Each number is 128 + 24 x the weight over its row's rms, rounded and kept within 0 to 255. Layers, rows and columns count from 0. Numbers have three digits each. The size before them is the row's rms in percent of the matrix's.

# up: layer 9 MLP up, 256x96, rms 0.203, rows 182-255, columns 48-95
# down: layer 9 MLP down (transposed), 256x96, rms 0.207, rows 182-255, columns 48-95
up182 096:125146125119102108130140119116153147179136122122180146120124104124099125104187115144159124171163163170072134176155114116157140114108111149151110
down182 106:132103126130117120183123063141098107115115179156124109130147158129164123138122151182142103134118151129130122130154130085104127126065119110147146
up183 104:138098095144151155079131092134105138131137120135152124133085136096156123073125143141089136105122125123150096119137133188130108101135140141099134
down183 094:120085152129137158109109166118155118142108115097112172120135147100115139104085106093131090183142106132122126106136115127132185129180116096133113
up184 099:104157135132125144129160152119096132172141120095107104106142130117152115122074142181097115116173149127130091143121109124139100160131116109086115
down184 099:137104115128125131116125137133117160134106154134127159163167125104112104166163132137117146134087118169090121108097136097147111126131130145149122
up185 104:127129113137092142166136167115108095114152115111144125131154125185140109189107107142151132115165101147135169168128091161130142111138170150124129
down185 103:125166135140116194154106100139122137142123117126109138143103093100128127106152093132107131121119158110117100132106158131103150154145112128135125
up186 097:113133109114160066072095140108148158172122100131141137110118130128151164145126118140121097129144137079103136145168148130095164113119131185135133
down186 096:153117146138087144154113133174142146146095117138093104095144124121115100130156094149119128109126126130138095093113141129122172102144118104124117
up187 088:115089169122121137112141142103157137142110152148148109143190158162139142116086113112122107121143141147145142135141121113151174122126081128098080
down187 098:195110106147154116100101175157120141138139098147134147132152107166182133146108174129122112171107139103080141124110135122164166137089128138143122
up188 090:075144075129145122112099158093127107124111162113127111142161177084134107127152143121141145116156155154159137134129114124137113098110141127132117
down188 094:150137167154120136159175134164123146099130087148149144129108132178143134126106128122148094171130112136105148113141128122146168179174117145109131
up189 100:178125080146146159120098141129171172158097094107124133151121114122138147109130128073108092139102110091150130097107149136168167110080121148098112
down189 093:143136100150150114131112122135128176129112111153111143121122154110115158133127144091109090175103136117105128163075139116144093137057110107125095
up190 095:152110076155128129118133091095130167112152150082120136112150142167089090084119113139143115173102127121133124130080138121105120131145123105147128
down190 102:163107166116189087139126151106107122107119150114140136131121169149112164154142134110116145139168104165117125125140105079129132129104137101096089
up191 104:109190101122115122141109122149168106123131126155077128099094168116096124130120147123140111161148126149123159165154113132143133081102086124140090
down191 103:115117137155145127110120129124112167111173138100085097104126155130129062134122122149141124115093120111101121149121125171115153147101151093095133
up192 088:112135131114083093123125156149198164130128148125131124144143155102131122143107194132140158118147115088160116123139155124136158107126145102117136
down192 082:148114150124149137155112112102109108163154152143135126149115137136143134121130092132094085129154128162128124151129112099150139105068125126144139
up193 107:170083140151151176104093099147112119134150137145104159130115161144192160096087158125151099100115142115127115122106094172162109108129125096125129
down193 111:111183120144104165149131141113117130166094093089126120098099115126144153131150124147110157130079125161103145147116107147077106106143120155161129
up194 098:132146064164142118147119143126147105134078119117156063138100112138144106139100120158081082135138117147106153132170133111128162085117070152156123
down194 104:128179141155152170126120137128150145112150109146120164121145111088148165121076176132128152135143130082155123121110162143137131131138125146126121
up195 102:110126095105126125117142128157065104137099102128112148178127157097128145131122155095115108118165124099120094116156133125137113101142137085127073
down195 094:135138182161126103153113110106093079119123131123136136137143125082144147152151072132110129100090116098126121154115109129132112111126151113160135
up196 109:128091112154118152144072134127088139157129116135093094104143147167135115172085139121100075094143121133109140146098157132116148123172136139155137
down196 078:073130114146142129139120139126134179146124172081151085159154136105099117165118106139158118139201142091140128102115162133099129163169154166148103
up197 100:127124147140152099131129125112146133120102134114136112139145117107123108160161133107129116147128147137148089123143066137126150121147163165135189
down197 110:106133100129124127121086103090088173160139123142098101154122090167109125139146140135112118138105136137145105127125156119133093067149168114138111
up198 098:172144103124086084138145131101129078145121146123114174154091130115083132115123130096192121171145151106131186126135129134125170135123168118135110
down198 099:084138131127118156151090141130112132113101185139148162108121121114152083127123146093118114092100141116153092096107088137098161126112148132085146
up199 097:115080112125153126126100121135116132178109099132115083116146128127144138132106109126133084107113149096139139113126127110117103154170110139123155
down199 079:150127126144124184150087148114148119144087130133105134099096146118132114136058163101144152091086117104143128123154158111137163122188105129142144
up200 105:121160112075139142116139133140130128137134132138105180150136125117137118126101133129171151141156080117153159105149146109128103101141108107139158
down200 112:104132112076129129094122154156119105114125118151113142159108104113140112112097118114152123126143112127129105136129156135150139130205107128189111
up201 096:143158086135132118122143095155184152134082107087085139139111106095141120107152195156115112116112135148141137102127133116140127137093130135097113
down201 095:156131131153103116068114150163106169111125095118111124134129142179142113136180116080155116123147156126141137094144123117089106129115115129186170
up202 093:143103159157109118114131109122133099134088148094103084147105162119142080117138143111130120127130099183122155122110119117150136100163144120146127
down202 100:141136113140149134143112155184116166134109149148152147137119134150117153150142122098154146123126129133086068118168126100142128155115107113082107
up203 092:094145102149114117137133136122129084153114107125117138117096121136130106128167077142173090128125133158105117139128157151133108107128162077088154
down203 101:152152124084112096118137122105124085082143158140132124152173129084125150143112139117094114120128120129124153118089146129158149112149136136106120
up204 101:141145106148135104124147173146134112128140094167116132077155102146141096128154133142137146109076131116106105129123110128117116133111162115123114
down204 112:139148153153109109123104112141105152135143100122118093169099114099104134156150155112149123144123108136143156163152153125107149144079148138164113
up205 109:098128111161124105101105126133119126139150081139147165144109106101164120155105142131171116126106148144130139146122098134139126106098138075147111
down205 111:111138140154131095152114108163158113091107136119157137160112138099117145148154144136109127111157146152071119102094089167122069138160139125080144
up206 103:109147130139125131121131141106132091071119106130137105106126142119146155150145083091171106130176120125087086138110133125114133101145160094146153
down206 107:127093149113154089081133103135147117089162161132101137119127159142067152150119134098148153138141136107139110120117128162127145108148129107135176
up207 095:115145133144100128140121181084145181150155126150133143118099134130120120146062133176135121114113145119110092153106098125106134148102103131117149
down207 094:114137179118136160122135122106133092153111130104115092171144127094129097115180120162139144132151056101111145127127074137152128165106122156107128
up208 097:141142108173172106146146144157123112159103139102171160113191140133126125125137116114163104144147152109144173093155116124107147133115149123114132
down208 072:112125115092112130109144139075141161110154115161135082097123107139129135148132118162106094121131156126112111153142127135109145119069136160144119
up209 094:102118110188134123096115137122107112122137140154082146115110113157154141133119145146121148121094169123134133100147184146121105128105085115150147
down209 106:194138146127129114118155160117150109138169094139159125134112173099098147119116105088151127133160139086131125099130177125112142112129134099126134
up210 102:121134092167117108100126130101136186118149132105134166141098154146129133124164147121124116143169138120063146132084153110169118113135154155157161
down210 091:104127102111146124149145142153162130111081129123141096181080148110119117097144159104141107157150126115119123167139102136082092105144130159096112
up211 104:135107182113119135130131151096130106167185128121142103112143096119140129156110122153135114145111119132092115110110111153106160142103153156153102
down211 103:164115123165119176108146122127084138088147161142153151151078158159148145147109129096109120116160084092101105096108153146104134099086166167156115
up212 097:173194148144149080169153115129154116163113150118102109119155166131109105129119128109135150114108087178155153192152133127091139125118121174152141
down212 104:072162116144135151137093162131129123091153113096160148167131097125108143106118116149159128101124153085134164089142135153117115141147127140108132
up213 100:091159137132079104171129112133120142134153090176110115132120137172130130133102158129137125099116090141078163149145095096164124150120140134142145
down213 102:098089109105113092114147153089082122118141119120123092104103116148085107109100125114122125132128104151112153118135120116148155101239127130100145
up214 101:124115102128098091125149144134146151131145143120123137163143102152149123118117103144142135178142122115085155109128107173097168115114134113142122
down214 100:098100139129151180139110146159113108120101135112103143158142150115103129136095156141150119125112104136156132136097132121139080120182138100114131
up215 102:175168106134154098122197129142103103121150134091144096113166149186181131169132122134117112127123114099156170132147122121091112114143125156112110
down215 099:156137133122126175070138144160134119135131102152128165126102147099111129123133109130135140173113176089147106115122158102112133143125108100114198
up216 108:121136155105098120104157141159101098095110098136084137134117172153136142157091138121152109142137154138134086111162115193144111126113101130172141
down216 109:110142131120121093121133111148163130119061117121131126135174138114146138113109153112094171084132137156126148128159085121141104130104079117136108
up217 104:147149144110106106127113154124098164180112162132108127113140119125149144122159175118147152113125139115141140112150095159141158112105107145156132
down217 101:108114153132104089130132132116106120138127136181139153128170143149125090140084147066088118136107081116119133127088110122121111150145173116103116
up218 097:105145158126143133108104155143142141130152076106151141113123141107152119123128127129119131076159157163102144182122108145086147125153113158140142
down218 089:109133136080124113143173099096123165149144135115132108134113124145110125132136145106168148113134133085153088113120110123182149165103113099142148
up219 096:098119108160126157138162158154126149144116127082107102123110156142135122128133124103148145134094146101099135130119170136141170118135122119137098
down219 103:116114119129134115141156138126143134161150138168128135131127100155111132117109110148113083123146166135168109162150064135102130111103126087148164
up220 095:109121130127099154175137108096124091113127138145121127121126145120141171131146116134120135131133113114072117122130117146137111134127088128165107
down220 095:144144153135084157133102090162146119124059114101146133164082134109159126103148151166136106113086139140145109113093131134143160124141157110088161
up221 097:137152103130113089150159155095103096143111167106157110129081100151136110149126164119166144134122155155139128111110166110086155123130171106116111
down221 113:120129134124161169133099129137167116122135123185103130153174169123128110104124117129084096140135103156098136103168082125126123119096104110122087
up222 093:156121131139110148102134095053123144135125153132105128131168111131115103088133137124148112121159082109073135174122144161141079156141121126127120
down222 096:127103154106131074168172124138116158129141113144124124091125150140114117154137121143141129130116151090152136093084140178119153084128114135132121
up223 100:106167106147088124156137109134113149124112098114096146127129154131195118127170118069126142120141164110142131135133133173164144143122120150112161
down223 099:134162110150197111153128116086136145094138091111155085173161104133113169125106117157139142131105131156110152118113105142136131115128137098120093
up224 104:117131170117144141160121125105118104149139127144152102162142157132094099167127170153106134101086137101176087120133090153143120118098155123146101
down224 106:108117088148100147093151143129131102138126134084120104116142072085156157110156141118133131115159145116117151181168177135133132112088129103158143
up225 094:122161107079142080127152132111111123122133135124091093147121150130104138102140130096099137125141166104145143169131094179137121118157148167139118
down225 089:159167178176122174138132107116120109130110120146147154140159126117147144130136137093151127118168080080161174158121106079148118115164164114144135
up226 107:095122139149156140111107156134163135128155136129144137115146170091096146130154109102124115122171136139147147116097152104130129091102182136138162
down226 103:147141155099130130126138135146145129151092088082099145129106090069147111117124154121103126137123121117096150116076162123142142115134175113145104
up227 098:102136145140120080113165133124136123096127109135090098148123151120154126170119138091137088127162123105115090138123145108117111163137120132087150
down227 084:160093077091139102129116147142129110134077135142141152112097098119162125089136165135124105142128120120099170137116130160118115111160118165104114
up228 104:105176086125166091120125114117171116101161109086163102122143105111191139149158162103163153135132132137132116091101153084128103147151149158120126
down228 097:145120136140107125116109121158119157119141110108094116127100160169095142133114107150104127114103187103131109073101120148106103147078138133161144
up229 097:139129157184097147101137118141147148159150059131119154155125145146116159132147131096156120155137139129146159135160136133186153111110125091143145
down229 094:137128097117113118146083133173140131114131173117146095122122141131152113178127135177128118146128136130161110080095138104143129109116064132098173
up230 098:036112162131118133121160118097173117125141157124109127152158141102104123077106089121133175119169104116142102117109113141112139126156149150146142
down230 102:118116148128119082096144138133099115187118120128142156144119149164121136158171119137137118147128113108134111115076142147129138155100080182159096
up231 112:132159116126123147137141112162125102117152128154108117114144139180120160126164106146141064140157138096145122154176105151135158109125114150163118
down231 105:157188149085151130141133156079155156173168092159144115137149165134136152128108113119082132110160071135073134143135117133120111121120096121119124
up232 103:103127067119128126128148120094141125178138137130151163122128154104124112080111093107112157129107169103104157141109124140164149148122154128159155
down232 108:125128136150122140152109154102114177129136136134108147141158136122140153109134141152104114132135106162154153123084129047113122110134096131127103
up233 100:118101127118109129113156150082131112129143150130090134147142106089161079135184110103154107143118130111104119146137118127153199105130116146129155
down233 099:125123110127068149110109187152123163100118129129110119110123113119152146162132135149115154132162108141166107110074119165115121150119148082107122
up234 089:157129155189144151141112116122104132132121120146128085115114128093156117129133166138177170113129115096121151104124119099156170126100128131118151
down234 087:140111134102121148169156151141162134108112127136103152137127146111138110073122099130114137126140128159132179126185153124168137138121110142144101
up235 092:145125112153129134130139158119153097140115131103122113143119145150113115137194057113070114120127175143149096118123144132146145099143167160118129
down235 081:129126164117094075122106109145132106139117140136126131140122115107170126126126146092112102140139118166153083123154097144109160108185106129104104
up236 100:160128126121118155134146137089127145115133155112129125130147133124140148143113148138163107125146127110145173089093113127105121108152167133140104
down236 114:126186105109119122154131098132158150100110129121136127153112111108187147156173171162165181110136122127117152158147109157132138073133134115117131
up237 094:105104096133121115091098147135138134134117146077142126116116099109137141122130162073141121144130120123097137109142145122146144148111150161161108
down237 100:100127161119086147121114154120132172156086141173116151139122112128121119117103133137156118101146128130174117104152118179161109166104142100162109
up238 093:132132163124159137165157134122168133137113141113124129173131143099120124170122121073128175156098153129126117133154125126140139110098122140157110
down238 098:152107110081082112163117166140116161146162149152148183099136143123192140128151117136136132096131133173138156092140161095138127135100123156048124
up239 096:076107102137128098115131119097129158121145114139159122138127139103157106144180132142160125134154127143157151152118172114150145116147141137151101
down239 089:165117108113101102129109168129135146102134126168183120099168128163118109127176125126111120091141119165104096117174109122135147151123130144119183
up240 105:155153130156111101165164136141123128132169131152161143133129156127144082106113116140106135108153135122102143120156145090150125124122133160100146
down240 102:128140116072082123124147119129153096130161145155106104095115085108120126096102131148113158106173096138136144137145131150119155158131152164145120
up241 089:122102100145121095129108130150110137117164113090103117108144112107117130121063170138154153140140135149126151074087129099149127121141181137133073
down241 104:154164144114145127148130108111156134109094169119165146130104130130096055137130133148131146116105111158158110095179164080117140148123108168084094
up242 099:089147142151095153092129123092136156156096122162106147095165155132099121108166090152163160158129141128101154160137133128117179105154158138117107
down242 097:156145152127128118131119117146068128068126096139129138145160124128145146122116126139081157098102147131123124112139154142137153160186170098119114
up243 096:136131158169172109121156142125127116156142121157121167111106114138149145095095126137169085109141130141100149113134119122165132110127092145169118
down243 090:105125102103106106129098097130127147088111137089097089121123124086112081088101126155101158092068126175145104122153156155120103090125145115112132
up244 100:107087140096111089128114117120139162180102107141108121111137096109085153117151136130140145100146111125121069148127146151154119111134141157152176
down244 100:102137103179119148160107163143160070124149183162170146073168108119131112087098133127104105125150143105093122156117117142120108142085121155126127
up245 101:103113109089161090141156108112125103127132096109098138137137157166145154086136109150145154164126098124123138187146119170119123112130154131101115
down245 098:141126100109134132185143204196172138086087167113065138134135131111127145143112137107096125124132127139113126093131103102112136147104105128169144
up246 106:149147174142157105136133095170137146155140140094125100120147166115107153137151116127147124163102124120133148174152117094137145101145146141139147
down246 107:115105133114141114132159117106163126148131116122141141144106088109113133110120088098123159131129127152160134141121066176171139146095113124109093
up247 094:162120159128162134157142123109151115164132124131122174138166098164139121124109119127138145135101145135131120117097140096118115110116158124125130
down247 099:148093120103148189126149108095069146153107143132135122108088126114103132150161119112140144140150111090095143139175125163140081130157151133101127
up248 100:080184153113131122146178131113142110141109121105108111109115115118111118093140097141116153140145137127146115164121099171132153169116178152112076
down248 109:158098129139129126112161115122167158122075117131124133122129143124122109120170157156094172108157145124149154167095123140160091161125132123125129
up249 106:137144160150119118115096120162095143120136155123138161146130128137127112086126130136147144107096108093106124081160165118139098089104152099146149
down249 115:131147105172109131158093110109090115135077119115153132139154149114152103160130141115114142123155079073101131067150155152158102135122154126155129
up250 100:126099182109080141132149140144121155118152088119095127137159113135155139151135126150149129112134141159133162140073151103124151185118156141147107
down250 091:116170103181134115106091096154184131092112110153139120125142111124117192121158142103129122144134135133140080123112127164099102134148139160095154
up251 109:155067130141120154124116103068107188132132126126133111135146145138123196110075149138136164088134114131150138084135157112096158099119144117122118
down251 107:116140128106110129079148118149102126100120124111121113146116135154128117131201093142095117170122113152127120102140095113150123121132109110120149
up252 104:121111141106138098131183153111111100154159108121119126141137154149134098109171153134130122115167131078151093109142102134155124182121118109108131
down252 109:107151116119126128109122103174154120105165115135147154107076123082096124181089132125117115137152103083151142151084122115167162113123136092102153
up253 100:170122137141138101138165141088107100149125126125123115116161119136140127133122143132100103072157139147088117087099117087112103126132116081140147
down253 103:154143135144104130139074137123134112184142131119173132120101097107127144104098124097125160106132173172146101127120091121124117125188147128119142
up254 104:086114104135136166157099126132090108141152132119128107123134165142135119110159144131154138123166110118143110143165111134132091141109154123097158
down254 105:151143149068117130099163082120122103103178177125159113166112108122121116121116082138149091174152151146139115137161143131122106102108131130143101
up255 097:113134133150165164176138084128113122151132099086096125108136172106101147136130083134096107124163156126128151115167082132110141123115136145131160
down255 089:130124113092112132156107124119118104118142147116156148117139108144124102152160135106143140120138110103104126107144133158192130092162198155158133